config.yaml
num_hidden_layers: 24
hidden_size: 160
num_attention_heads: 5
num_key_value_heads: 5
head_dim: 32
intermediate_size: 640
vocab_size: 2048
hidden_act: "gelu"
norm: "layernorm"
norm_place: "pre"
norm_eps: 1e-05
positions: "alibi"
qk_norm: false
attn_scale: 0.177
bias: "none"
tie_word_embeddings: true
parallel_block: false
init: "normal"
init_std_qkv: 0.0395
init_std_o: 0.00571
init_std_up: 0.0395
init_std_down: 0.00571
optimizer: "soap_variant"
learning_rate: 0.0043
beta1: 0.95
beta2: 0.99
weight_decay: 0.028
lr_head: 0.00843
max_grad_norm: 2.0
warmup_steps: 200
schedule: "cos"
final_lr_fraction: 0.1
batch_tokens: [32768, 65536, 98304]
max_seq_len: 256
doc_mask: true
train_tokens: 490700000
max_steps: 8117
dataset: "wikipedia_en"
Each number is 500 + 50 x the weight over its row's rms, rounded and kept within 0 to 999. Layers, rows and columns count from 0. Numbers have three digits each. The size before them is the row's rms in percent of the matrix's.

# layer 14 attention query, 160x160, rms 0.202, rows 81-159, columns 0-79
082:471440512528493361534554514501417527596520626514501381436409631477507534449483415466501494569474539534500472525469463519520531464505489463537482494416497441486421417453521437443537585498595495482494493489474539470534610480478523444561458448
081:489557495533583536616401510545531481526432463456554466507465486543405542507547459442525348549532480491500488454479532489483512467446498443486507513556534506507449401439494558463438575554554383489553415601467535546452580436475476508520475512
091:511551404553390592504571414593594478427492444534530580469507465434617438381526586487426464374489502465520513574561484515494497498560451500507423500534485430451526470469469487554459464532425465445463517499522448456558488526468437505449521586
079:462552490489575433521447499502431509464565552635476545505477515530450541522488442627523475497562510404381447535581490485539459484413622537484551471529507399523455472511465482583501518442409564412460485555490455481524445540512551504510505541
083:534550641473467532447586512520601491399452452644515451516533499596460471566531418586496461518447496538450515527514642449469501540521465468438507488455438444571448496492405515570504561566528500485583564559468429558467460480485537499509496431
087:512543473526562457488446573514507469571527407501462480432457550491560419507540534501409521502553580540528591571501490495517448450513487409493419421495543491567533543483534519514540590491430487575533549491494611525594424519468484542485534421
085:543421490539454551444425480611529561384496535484552448452433399468488539440543592556514493548514586575501574470481500498507533510456574474491560455523472395496563565533502426594433406392549478533575444503444463487570518558547568541497427558
085:523547494460511459561538510485507446450621535642445542542431524508543531494497540521521518550474457543422402508507460484518486541552541509579562480621489555523471516511527453412482448435448508596558453538560515418437515480439516508453478566
088:536529436502499561492446429521509481503455411422446472563545521483495494399403480479529384493458495506538405478518453650492529416552466508495463446512514469539471581453433512530568377440510497529480445504482458520454458458502477499611440513
081:481545532383471498499423479521508470527464629481436449469522521447411548521544465500475559506479547463590548488572515452482402529553544490511397557534462538487438535380507544468515487437515498495493516436546424462409589509580500470410491515
081:490395602482561476516521531506533494474532475462454510507418490530506556459508561525571539499507491454566600469549633402483512468557413436587471470482408497359443404472510469474357502484552479591498550495579499542561476538583525488506518562
085:558499546544608487541498463616555490424596519445509551513503531504636480501514534409459514569595532511487505554453476483492418595536519543492398555475558501518430569405415497493608538515566583495490503542398484477529541484520557539518452498
085:579479461511508465610503448559554512548532439548492585385539496609459543538428548519506446539502515484568453553558502499441480478565473453520475487549516476554483472444616369495551538474481478510497536563570513552493534426548440506533465559
087:527521484465504493493480495527559524643535443548590408560501513540420519573515479564507515424470532480440513441461465425483517434541523477469471527498472577622427569494561465490486650427584495487522490481482505417443535572423547496560510584
087:469404493443562544517434467541460482563510624586469463515512398446434435576464436529459515481553451474648490514450486508542399478600466467500551586550478403481424530544470438416488449464463504562487381470455456546482499429502534550500530441
088:512517428530564523463500535413571588463508394529491461303476478413539424515511443498463531477521488492504496421545533501469509532525508489409466515488515542457503445516545506511517483417459527481488463471570547467577497534490456579525489519
089:451556554517544498536496477417470515459485496508512499545549438525487464588466508459540526498562422546494487503448482546484584553518477497451435587550539487541490498515475471463502410529479518490519512481399521579522457373480438512529506498
090:431429420406535530546484501464475496528533389512464552600502400434505567552517624536528615502480566418519454571526467482543425496538552582435501541485405454392509643439509473496441508481468470551522445471566489483545555570529503537436605430
093:490385468524490563524476502539562450535423526519438530442515526475584494518563559550542522543525505504540526469509442538469568521603458474486504474569567467524488389475561509533528470501418492480459480527526499548462527475536464419432508424
090:479454599423540411479532559448453543628569549420509578537562489482525431535445499486536510506482452497470521563534561444592516437549544443495480488580537552486497472498588420478465479451551449494537510485417483503527511503462485440451537401
082:460490568526482535569432475513558541513520500534494479578528467442490480486545429616574427489546465553435535441493420431484473497482462457410529615459484495623573599449427481475501513531483462466475489501490486484389451508594439480553498368
096:513468516490514515473518416441558420525503504474455460504477463529513531440535476468474558578524454438463395491518612497626539577488465433444435451504506536535518590536385394528492451525442556494503583487427528482496545511570507462491519498
095:572485526543483549487433545499439489528469556517443427441606516438555465520438499554472513515499496565536473521497469457592559511541535501529481563558411565509539463452444555539471446560522506404510509476586509462484531474419608449518450573
091:556503490535552442509573564500472418520640451475595451540483496545427502521525594539516479480440463451477528522467440433524492567559465551452570597512521436492488525420553501476475561519479490538450382504495484531441515466451548475598523618
095:488460524529488463470456489471479505590482444551533455530489481494507521497435546587523501398520548592546508535524536524516584428479494511574519503529548547520539489532584500494398474432462475421453471508591550565441521558545561541464455439
104:416540449523488612510519528538533479474544415480451525456539572400455527471461533537495518520538468445593411581488561514552487490482406475548510545457457448443407529596610576468483519514425531535473514477516518397537521553501473483479439524
095:515461475488556480559427505547477519511546526437435576477487572503522538486462505588444524562527377505512478438433499543507408441433423386482478452530465410449378553553587617496524424471477538427450440435551517596453517486499578509553502618
097:530362517429491538408460435509510510510500557497498443481536471474580387616475455438501478454483396488378484539442486524621457535499499495506493515379484466482542504516502537481447504473489547484599497426499514474390483528471446502456527547
104:491384540524477523514497467496540530535537447579405501456526595453551448493435567568507617535508456525454459434521547442506534493551469450520609449563448441475546384522477489529474497488520444510578457472540422479522514573435578547431579466
093:577590575558561473505471520500482457408489588497539516489520496499488487443451525508513487619485460530524503517474493446584496418584465576406526400532567527501472499462536500565441533451478517624404455578551598484460470554515458557485471473
099:577545456495574506467446553610557454594566525355510466477485570496477468534544532493457438495473469452444529447458404568448531529576429442464506573513456543552413516499527482507513448441512445595531491603403435565442479517494475580528511502
087:401563430498509485487533486457558498441526455566569499523399555532579503517622464541426519601547520540500572561417469522449550485436495490516484459520526552431555440466505515397536540437517465489585473413478599467484463530602494501494501571
088:429484485501552453666403549492628508453450479562584497513521463529500412511513533477449556562552477450576590517544442469569466508553468445561488508564527395462528490424574580482434540445536509453536461533428574510528505462512547575445441459
093:579489485537529550528474498559547572442470506490575545516456395508503531452546480535488447509501458557493383566470460458579453625512546474552586533430497424483466430452485546424447452548553583439511500504396546516515494504544482538529498483
091:516526622522490506520407420533499524540515499512552531518546382551473557580547465559522391453487436427493460454506432542521525570452627460550570485628567546506523505577607453505534515399529513425564568484487446518512538467564573518493529550
099:525552573491464559465523472479501518399540581473506534525542504486536446410516514511484465444530523409521510546513504518511519478542455515485529540600493501470577456552499419455509405413566415483476414573517489544556506501587513466437442542
096:424482426465486502535499454477523459520497512459542457497511471519503472387493547515558508477523534594556488497451447553495525544557439455546486575522525587520476543503457499512437405494446493426430485550470417452569453596598517386472533555
095:475447465467538491570380480469496565458437496588530578541451537513546492541535356587526403313531515511559463555575497463517526522515476514518456542506480471490461381530486449475485613567478447460519418562518463521501483552505463558645539513
106:503542466537484511578584571548523509521452524507469585460473397493524464552526502633423501529438526557474527455539575491410516566540527480527455512481480526576497525463488494572440502421438418486557491549531477406405398438567429495459449559
097:489537523511514583436524512610516460626480392487499474480495465523533541460524574531489568562491467496502499493531438490539560448529487462490466497468491500408421521444483487512496558561530508471518558411521466481536538540523403476606471554
085:501481519478473561563473535440412547582542598458499416554483524469533548417499582455544451555466515503577494499480480626549557487506516566496499376481452492562486473538543492530545550573483436479538548519465430500429444452531386534466541548
093:508511490395409440438511555513573451526484554464466503530442460457521511519539417438479448426412523462479498413456524497559477518498509553482541512467466522519541631555531526564394538438434476518456596505482468490569409433570446445490475514
094:483537414457561518559503432526451538455464483488446520435454508510406456457537464450537578491537532534542521598467524524480409559493504517455458460549570423598498430506546477605558461469562433563532546471522503511445431501493510497498355445
093:513476612515516415530490527442430483500413582414513489496529497504493483507388428541574497551465498509543592427437520575528517492486460474553413575479476520432518494453593449518522488498435478461486608534530474599628448604537521502510559446
103:407457510482532459548543543488436467481449538543443518528530540615653504481461500412523647546517396472466544518492467456533437579538502435545473520401481585543451572528541500479563571495533517451436507546515498575492491553589583466518481473
089:607468527477486435555463601478472447524526477561531517449546478459408506470451482511522499429417501506496538576542548513516436498488445410421495480415457460489463356523554501478483537559449448369477415522544471550570449541439551496465554585
093:510490494524517501525506452538528579487508498511474473456459408507446498495376453478556570475606476488596507451549502467478482503477525491535492474433465524491529486475447546486528500509551411504416537497524543485413611469491473470491496499
118:660554514475447493428485637492530511499488539499524460496498537455447517488448497507469522495452451441512597504503511549444467497544453554537491450546544466615487629502480389541551535543509442486606450444418478529529487495504500494479439488
123:469464537445579467494575568568545458515551604473506510559446476468548539601519560552504465484540458479495600505460583472565492518488420537539422478532465532576539477512503442479451478518440565560523433523523458433367555361549510508416504497
126:446568466465500557576442526512480391510391527511506555480484516647511604482428519522470545520515473500455468565449550595465421374455467543467610585506529462486532498550460487501467535608549533507544494581466481455477451474512598493572485477
122:554414437457511509457512481552481436529437466454534519522525476500537410389489502504571420472527550517532414447364550561486506522516491411516540478580579469433494519484527580495511586507495404554536555472507517618551508427534570537492532471
121:443465501474417491484409502416543521531486434514500451459408562550472439571581574471471433332529484529463422555466533454515497489494546529533482507470521526500468467597484471476492505538486542560496521520497493483450509549502502553541531430
112:495526500507428535421478545521444489542523549547518518462570532495488424496520439479428447434502593567507495516538572495508572544479472436561483499497435436567447524584482523578447502520468550533461473514471627528508489383469475470472490408
121:498590526475455421598445496453551516614443461451543478512510534513518541461448446493517558472453530544592420446495462464482479514531465481576518555465398520572529503506512458558532538550555538506477492532543548571496575430565461389419469526
118:488464506488435512431459518520469427575484583476596531535508603514509486487444548621470460390553494478465472524505437435599553487557520546468456536412388523434572521494509537536564628423518465502442589440572523521436442530515509552515502579
120:443424445510465521543535504489556537501471582528519555494502584556560556492443563527528490486441462581546547503430584524481532474491498559535473445464493428438517490497484439516500417559533469497519572553474545493493548559533564385421505593
120:522526474526539519539523492510510476460463523417535503554459528486537526558527510447645488516470472537463484528444578519535471461525600462550534447514376458489501496442531544651568521450571504479410547540508476517481547500548460488598557432
122:488599512420477416559570612456525466483497478482495441497521523498510454491522576452514517569485440492484569396467482479555521493389588481487572515489503405481489504464460499474514492434464467534426568649543414490480529437572424473506550535
120:484477485566388462433556472578475485514374478511499436498405541408505523472441488556542476532450490544476524527445554523517423478507483458443535490499540541499467500453463523578517460503390497378416520483494543531506522436444512456515534453
117:455478518475456462488552482520449560516528460499447434558573495542464406464614498535468569594528514532482473440482449550515490447455523499578441530474543525483402544424535457538504432518463380550517472581394502494482505434500545437498516596
117:539483533511451548461633547532462512508475546499486504557513483516403622511462502584563503497497494512477501521538403514534519489491563497589433449540527461488485567620479523486456539474488426571428535571601532525433381534495564428470406504
117:485497518565532486569498488442493548500477536488486494473498509469534478495560516495617478477463531535478417493486442464511610451452551529452417586410592487462493383491410471527608485385568523430489524454524429553588459472570517465440488517
117:535489478403557461593458438444591492668562536446512582531550472470447521532534511499476553515478500587448484445462581442382529578507469522491493545567462524561522570511511525507493586479565530462416521504519532408490449491487503482492535499
115:457556509503595492554481437554503538514402546487578558417468498425517522423483538486501516510507574470471455588457488460514477509540442522466561510429543426491465485491537476462443439431530413526582528571449437552470433422541402554475487512
119:502534547492339437584457478458495519422497435504546582477460495450522542449536470637512513533432449502473520419467433569532544583525488474603482519475506476523626521496544485482427480521475501410581553444471511571562529543538490587509520559
126:497576490423419421533517499503526635492435507487533564518438580588529426488520536508518359529575530522438590511513425507461492406523544507600505438431511453512507550547502610461533466517562525522491484435477481452505507447434520537463500469
125:523554512491508466420554567558442550524509457484498482407489447524404447545387499510522522502544487481472470517500555481481436543482422443518490551477490493403504460481485569476441484536582560600517566392439540544430561518535506492571472486
122:555504436488469487559462552551449512445528563504503493527533487513578551486503500518585568464461533478509572428484642576404509434431586588509500534464476526557518517578545494491497577565448482486500528456457574490477555523512472483543470480
122:474493566501505501576481498487473376546494507569499502433533513464513461483492496539471499437535424416553409503513581528537542452548462566570584419467497496575475489500506529477589492507537549382502520548468450367522483571447561462492475581
116:472544551499461559407572494516541492470513519456526495540501557474527510438464460601461522471494523474489457455467442542413471509535461551517405555509514440532569494403505548526513583473499464549463505526567448470491570539387463551432531510
114:542564532399424574504503403493513485536473530526506549502546534500530475460431508445527509514488573482502480487545657507495538476505530490507550500483521527417480530456594500481487407508517511432477500538465507461435511501551454552519481467
124:530480527498502526482511523426466513463509508547600581516529447477477462546575462459457515509471377528534521486550453516518544537552546430482410518497467473468365539486469451561489519469457618496505443483494474447510484479586487623512475585
106:494410477502565514477524508478583563536462539517606416525514435577503493563525530552506599582440570515546524553421512500517491508518545481460509523550554445512537449477502518582395438529584470481533482518382542430516602511580406530393525472
118:507512520496520481474532539544538523466542518496558444561574581477534437450477485512432536544565494449477540451564519474553448473387505509421456546474553408454462343463471487500454518584436543527523576505559505550553382418478539547568501467
119:520471554476405513390468539458455544487507494508464499490496480477584479465498525476495498438518491511497478505544423493550460482517581477553510438454517511496419558459531459397597563517562413574420585526572553382471570509476490466510605460
121:536508464568530433419480614491539505430494458580587601499484592565500522534407517445538406512467528455437448465518391527453490429490552492546548593476480533414489497465535405521530416530560475485518496555484551512449494432482445501433528508
122:490521461546469542426556543497547633526512471548498473459564552535537546428465610485537503336525494493560439502525560540435453517482485606476538431559521616580475462489484575560473551474517547484547519409541441619542520483519513450427394545
117:548468522490468494473474470486453481507448524586417555511544528489561515508521543515514490537523561523513534501521485384537459538449464552482478602489474554536446545347579525444455599427488566529519520439426497530560533456402470573469490570
125:583506488559485458486492488531455521455516549551499541496528483496451592521500460556468474455516526447434467559443499527498499626446531498563528476423579471429485515534445520543505502454574500450462455597454461502506504445424522475431460420